Weights of a small transformer language model.
Size: 12 layers, 3 heads of 64, MLP 768 tanh GELU, vocabulary 2048.
Architecture: learned positions, tied embeddings.
Training: a variant of SOAP for these matrices, 156M tokens.
Each number is 50 + 10 x the weight over its row's rms, rounded and kept within 0 to 99. Layers, rows and columns count from 0. The size before them is the row's rms in percent of the matrix's.

# layer 9 attention query, 192x192, rms 0.101, rows 0-16, columns 0-95
110:47 50 51 60 54 69 58 55 48 28 46 53 59 47 45 72 50 66 48 56 33 61 57 54 44 49 51 37 42 43 48 56 50 38 50 60 23 33 51 47 40 56 41 48 48 69 47 46 52 59 48 47 33 50 55 46 66 45 34 32 53 48 50 55 71 49 43 49 42 76 48 49 50 46 62 59 50 42 47 49 56 36 41 40 71 50 53 34 56 35 49 70 41 57 70 63
112:28 56 64 46 62 59 57 54 62 46 67 40 57 45 56 61 40 42 49 32 43 46 49 61 60 53 41 42 51 50 44 41 50 48 68 47 56 31 58 59 46 49 73 46 47 43 33 51 51 39 54 66 40 35 58 57 61 35 56 57 42 35 60 70 34 37 68 54 48 39 57 53 57 42 37 48 45 44 42 52 60 45 55 27 45 42 50 42 60 45 55 48 56 52 39 65
106:76 52 52 56 47 68 51 45 53 49 51 31 48 59 74 38 48 79 52 54 29 54 47 50 38 81 31 34 59 57 42 63 40 60 44 63 43 43 43 47 41 56 49 46 36 61 56 58 57 57 52 35 46 47 61 38 57 54 41 43 48 35 68 38 57 38 62 62 31 41 43 42 41 58 47 60 55 49 51 65 62 48 54 56 71 46 36 50 60 45 70 36 57 46 62 47
106:46 58 61 66 55 70 58 65 68 52 59 43 43 50 40 55 46 50 46 45 39 50 47 56 54 57 35 34 55 34 49 40 27 58 44 46 50 54 56 40 29 58 42 50 67 66 59 63 45 48 38 60 48 49 51 54 42 44 66 65 43 31 35 77 64 55 48 52 49 47 56 47 50 29 28 52 65 48 52 50 35 64 47 55 51 42 38 57 46 43 43 31 37 59 51 54
106:49 49 48 42 44 62 63 53 39 49 57 61 49 75 47 32 45 56 54 46 63 44 46 63 48 41 49 50 45 64 41 51 36 54 43 46 45 65 37 65 67 56 52 57 54 39 54 38 52 66 50 71 49 65 49 53 55 50 64 43 42 35 45 57 61 50 46 59 40 48 60 27 40 48 56 51 63 49 32 55 40 47 50 50 48 62 51 56 55 73 61 58 48 59 44 59
108:63 53 58 58 62 46 51 56 57 50 75 56 54 42 40 42 38 40 39 66 53 43 50 52 54 53 52 48 35 57 57 33 69 59 61 49 59 63 45 36 59 51 49 58 49 46 48 40 41 44 49 42 47 59 65 38 45 45 41 42 26 54 61 41 50 61 46 55 54 56 57 57 53 41 59 56 58 32 54 50 48 69 58 40 65 72 53 54 40 48 56 31 56 60 53 41
101:38 56 36 62 57 66 50 41 64 40 41 47 45 61 57 48 47 40 33 34 53 60 55 22 52 38 71 52 54 60 51 53 59 48 60 51 41 66 55 48 56 41 44 48 49 38 53 42 42 67 59 50 44 42 61 43 44 64 37 58 39 57 51 41 44 42 58 55 49 58 33 49 60 36 48 34 41 65 52 38 58 51 44 45 25 61 36 27 46 27 55 45 60 63 57 66
109:47 59 38 58 46 58 53 48 55 60 55 49 38 45 33 49 56 68 56 59 42 48 56 56 71 64 57 53 57 48 48 48 52 35 46 51 48 30 52 51 36 44 53 53 56 42 56 44 38 43 62 53 49 47 45 48 42 60 58 29 49 50 50 41 51 41 27 44 69 37 57 51 54 50 39 62 38 62 51 47 51 47 45 70 29 50 59 56 64 51 39 38 25 63 47 67
114:44 62 42 58 50 43 56 49 51 49 38 54 49 69 50 46 53 39 58 54 29 48 62 44 47 54 42 66 54 52 24 43 32 61 49 55 38 76 51 63 47 39 49 48 48 31 48 28 39 59 57 44 48 65 54 61 58 38 42 56 34 44 48 49 43 29 63 51 55 59 43 37 43 52 74 54 55 47 45 52 46 41 34 52 37 41 61 60 45 44 59 60 48 45 54 42
120:30 58 58 39 60 62 44 45 57 51 42 68 52 42 36 55 58 58 38 43 51 44 61 62 37 44 59 42 66 48 51 44 53 51 52 61 65 39 54 57 61 50 38 42 33 50 49 54 41 35 43 65 39 52 65 72 52 49 56 53 32 46 38 53 61 41 47 37 48 76 38 53 51 59 36 43 46 49 42 39 43 42 39 35 58 67 15 51 69 47 42 45 46 54 66 39
111:33 60 35 38 48 49 45 49 54 59 51 50 48 42 44 57 56 41 43 47 33 28 34 59 60 23 64 52 41 56 48 57 49 55 43 60 43 45 56 52 49 60 69 44 41 45 56 47 61 62 42 36 64 54 35 47 46 53 46 74 61 53 47 56 58 40 35 41 81 35 65 49 50 40 51 53 50 55 44 50 26 57 35 44 49 48 50 38 45 40 47 44 70 50 56 53
111:52 44 42 50 75 53 56 70 42 42 61 36 41 59 54 59 51 61 47 53 47 57 58 58 47 54 51 44 46 49 43 61 52 70 35 45 37 54 51 50 39 58 50 56 28 48 51 65 38 52 63 36 48 51 63 58 49 35 58 52 55 44 46 36 36 42 52 59 49 44 53 55 68 39 34 38 67 60 84 63 66 54 42 53 48 53 41 52 51 56 31 56 39 43 46 54
106:59 51 45 58 45 58 58 56 62 44 63 49 50 57 44 66 42 69 36 34 41 57 41 62 48 39 59 61 36 44 40 50 48 58 59 51 60 43 54 45 45 48 31 61 39 43 55 47 53 53 57 67 50 49 63 57 52 38 49 36 77 60 46 42 60 56 44 67 57 62 45 54 70 38 65 28 45 55 61 51 44 37 26 55 55 49 61 43 38 38 43 55 55 62 56 54
108:64 62 47 49 52 68 45 55 51 42 49 41 65 39 40 56 42 49 46 61 60 46 51 43 58 54 61 50 47 49 43 65 44 40 51 55 32 58 48 17 59 50 53 36 54 56 60 59 59 43 32 58 65 40 52 68 49 40 58 56 55 45 63 58 53 52 38 75 54 36 33 45 63 48 52 51 38 59 45 55 53 67 61 65 31 60 62 62 61 54 53 55 57 42 49 42
109:35 20 44 62 35 47 42 46 60 47 34 49 49 29 53 38 42 46 48 57 43 47 59 35 56 46 58 65 57 41 58 64 46 48 52 48 63 54 48 58 37 52 41 53 54 56 48 44 35 38 49 45 48 51 54 46 55 49 49 62 43 41 45 26 47 52 60 56 49 66 53 44 49 52 53 64 47 39 52 26 54 32 41 57 50 44 62 54 51 54 38 63 39 58 54 49
113:26 45 49 36 68 39 44 60 55 71 45 72 57 52 55 54 29 42 71 64 52 22 44 54 61 41 46 44 47 55 44 75 54 56 44 35 48 60 49 42 41 52 47 58 52 51 66 59 52 50 41 53 55 64 49 36 40 51 42 56 62 63 47 77 45 66 45 42 51 47 61 51 48 45 46 32 53 34 37 64 55 33 56 58 62 52 57 55 57 53 44 43 55 41 39 48
114:37 52 39 56 55 32 65 44 53 37 45 51 36 48 63 32 43 37 57 59 40 54 63 60 47 69 49 45 30 28 50 21 57 58 51 48 68 48 47 54 65 55 64 40 53 46 54 37 68 49 45 44 70 41 50 50 58 56 52 55 44 44 61 58 59 67 43 56 47 49 43 55 48 43 48 43 50 63 47 48 52 57 54 36 44 62 60 69 66 46 34 52 50 51 63 55
# layer 9 attention key, 192x192, rms 0.105, rows 0-16, columns 0-95
112:68 33 50 65 62 52 59 59 45 38 53 44 49 64 50 59 46 59 47 54 59 53 72 65 33 26 70 39 53 55 62 43 46 55 55 54 68 40 61 60 39 39 56 32 54 69 54 39 33 54 42 30 44 57 66 42 48 32 48 52 51 33 57 54 58 32 50 51 40 69 51 42 39 38 67 52 43 45 47 27 42 46 39 46 59 52 67 54 71 45 59 50 51 42 60 44
115:54 64 53 45 56 45 60 48 71 39 66 50 64 59 77 48 53 58 51 68 48 57 34 41 51 49 39 42 56 52 52 65 54 42 40 44 45 35 64 62 59 43 46 55 58 42 43 44 57 57 47 54 43 37 50 50 59 44 45 51 39 46 55 60 42 62 68 60 46 40 47 56 59 60 39 64 42 53 45 37 36 52 44 38 36 50 52 37 52 50 59 50 43 54 30 71
109:72 42 70 40 59 39 57 58 61 68 39 37 31 50 48 40 47 47 43 51 39 47 54 39 39 49 47 44 42 68 52 55 37 59 44 47 51 47 26 55 51 37 43 49 34 55 50 27 51 61 63 59 42 44 62 49 56 52 43 51 45 47 50 35 55 51 56 67 59 49 37 25 29 50 44 61 37 42 67 54 49 37 49 46 57 64 48 52 64 60 75 54 55 55 66 53
113:41 40 34 40 47 79 58 66 45 54 51 38 43 47 61 43 53 63 54 46 35 61 45 39 69 65 48 46 59 45 58 52 41 63 51 55 44 34 44 55 48 58 40 50 52 74 53 37 55 48 53 47 52 62 49 55 65 55 55 40 50 30 46 46 44 42 38 41 25 37 50 40 49 58 52 71 43 58 45 49 41 53 44 40 50 57 53 41 55 48 73 33 55 75 50 52
111:56 53 54 45 56 38 63 43 51 40 56 52 50 57 54 64 65 56 53 43 45 35 40 42 50 44 47 63 44 67 56 33 65 50 54 43 56 45 52 60 68 75 64 48 48 44 55 58 45 53 54 54 66 50 52 47 30 58 52 51 46 57 42 47 64 43 33 58 34 58 56 41 62 52 53 53 57 69 38 60 44 29 56 75 71 44 32 51 64 53 54 46 49 56 59 69
115:48 40 60 63 58 60 44 69 38 58 59 54 69 42 28 46 63 50 51 54 66 39 30 64 47 46 50 53 40 65 33 40 51 59 65 49 72 54 54 38 49 49 52 41 49 50 60 52 64 45 63 47 48 50 43 32 45 37 76 43 26 46 50 48 47 60 64 33 69 42 43 46 58 70 52 48 35 53 56 65 47 70 53 52 63 69 51 58 37 44 54 43 43 51 53 47
105:49 59 52 53 63 63 38 50 60 50 64 52 50 37 61 46 57 49 34 60 56 68 58 41 42 35 51 56 52 51 61 20 49 26 42 51 60 40 77 47 52 46 47 50 38 36 51 58 50 52 53 59 63 53 61 42 75 68 56 70 38 49 65 50 43 30 46 55 60 52 35 41 64 33 48 41 40 56 55 51 40 66 38 47 52 42 33 53 53 42 42 46 51 71 59 52
115:49 70 37 55 44 65 48 39 55 67 48 51 53 40 42 47 41 55 61 74 53 42 60 55 44 53 47 37 54 61 45 43 43 46 57 46 31 38 63 53 34 69 52 57 46 49 53 50 38 48 54 52 34 39 38 58 52 56 57 50 33 44 56 56 60 34 38 45 45 57 47 50 39 72 52 45 64 67 53 47 56 63 37 50 42 49 58 52 66 51 49 54 31 51 56 54
115:49 59 48 66 50 53 44 57 49 51 58 53 44 45 46 31 39 38 67 43 44 51 57 51 37 47 26 65 57 57 53 48 62 59 36 31 43 72 29 42 51 44 54 54 42 35 50 46 39 34 64 44 57 51 50 69 52 40 49 68 36 46 45 56 42 30 63 57 58 36 52 31 51 45 66 70 49 64 50 42 46 35 52 63 45 35 55 51 53 48 60 51 43 50 53 58
122:42 66 46 50 62 56 31 54 39 33 32 68 40 36 56 41 54 63 48 30 62 55 54 61 39 65 64 55 44 51 66 44 69 45 56 56 58 48 55 68 54 48 41 60 41 57 39 69 27 62 46 72 53 64 62 38 60 40 54 62 42 51 55 70 51 54 48 62 35 34 57 34 57 36 62 52 41 36 40 59 45 29 38 55 34 61 52 45 38 55 58 44 36 67 55 51
116:30 61 51 51 42 55 43 46 49 51 53 49 58 54 68 55 42 45 73 60 48 48 49 64 50 43 45 62 46 57 50 73 59 38 34 64 49 52 66 32 55 55 52 37 27 46 42 50 62 48 44 51 55 45 44 44 44 41 49 45 48 59 41 37 52 45 28 50 70 35 57 61 51 32 61 63 61 45 33 40 40 45 48 29 47 55 65 36 67 54 40 38 35 59 48 53
116:68 52 52 40 49 60 55 59 36 55 53 37 34 42 56 55 47 46 37 63 49 43 46 70 35 75 61 65 51 41 48 58 40 61 41 58 52 46 55 54 58 39 45 49 41 45 58 69 53 41 59 50 57 59 55 53 50 40 55 48 48 38 55 26 18 41 53 55 39 50 45 46 52 53 52 40 44 43 50 75 56 47 46 61 49 71 31 43 63 52 44 53 43 49 41 52
110:40 52 52 41 51 36 58 39 36 39 59 60 66 53 53 52 48 53 37 48 47 51 49 55 44 41 47 51 41 60 43 53 48 53 76 47 56 37 64 53 60 44 47 42 33 43 50 65 42 49 52 54 34 50 35 52 54 54 46 33 44 41 56 48 42 48 43 74 35 47 46 57 52 46 47 32 53 44 53 51 51 51 49 51 33 39 48 48 44 41 58 53 52 52 54 42
107:54 55 48 31 48 61 59 49 68 46 69 51 43 49 47 50 25 41 49 67 37 71 40 57 50 59 50 39 66 52 62 50 55 39 48 48 37 59 57 29 68 45 61 51 42 52 46 44 58 51 52 44 48 38 40 58 60 47 48 45 65 53 54 49 50 44 46 52 43 55 36 50 66 38 63 48 52 59 57 54 39 61 53 53 40 60 55 54 61 48 46 63 30 46 41 45
115:47 39 50 45 49 44 35 48 43 77 48 30 47 41 50 53 49 50 45 61 41 46 60 55 46 39 50 56 49 47 41 61 61 33 54 41 48 70 53 52 60 41 38 69 41 58 55 44 43 36 41 63 40 38 56 47 34 58 38 56 44 51 56 38 59 44 48 32 44 51 42 38 47 40 63 55 54 54 55 26 56 48 54 55 59 37 52 60 49 56 47 64 55 72 66 39
114:53 48 44 40 44 54 57 70 59 35 39 51 47 51 50 57 41 47 69 46 48 40 40 55 55 52 57 34 50 40 29 67 60 61 36 57 47 61 51 35 43 54 44 51 28 45 59 56 61 48 32 39 76 53 48 49 35 41 46 54 47 50 50 35 55 59 47 29 61 46 59 64 39 56 57 45 46 50 57 51 41 29 52 62 55 75 43 60 48 64 56 27 70 60 40 61
117:52 54 37 46 58 51 29 35 59 53 33 57 38 51 43 50 39 47 67 71 42 54 53 63 48 64 33 60 64 22 44 36 54 54 45 59 68 61 56 48 71 71 35 56 62 38 51 32 68 37 54 61 53 40 55 35 34 51 56 68 35 50 63 57 66 54 47 63 58 56 61 52 43 52 63 34 47 57 46 55 54 48 68 46 48 49 49 57 52 49 47 51 41 48 56 35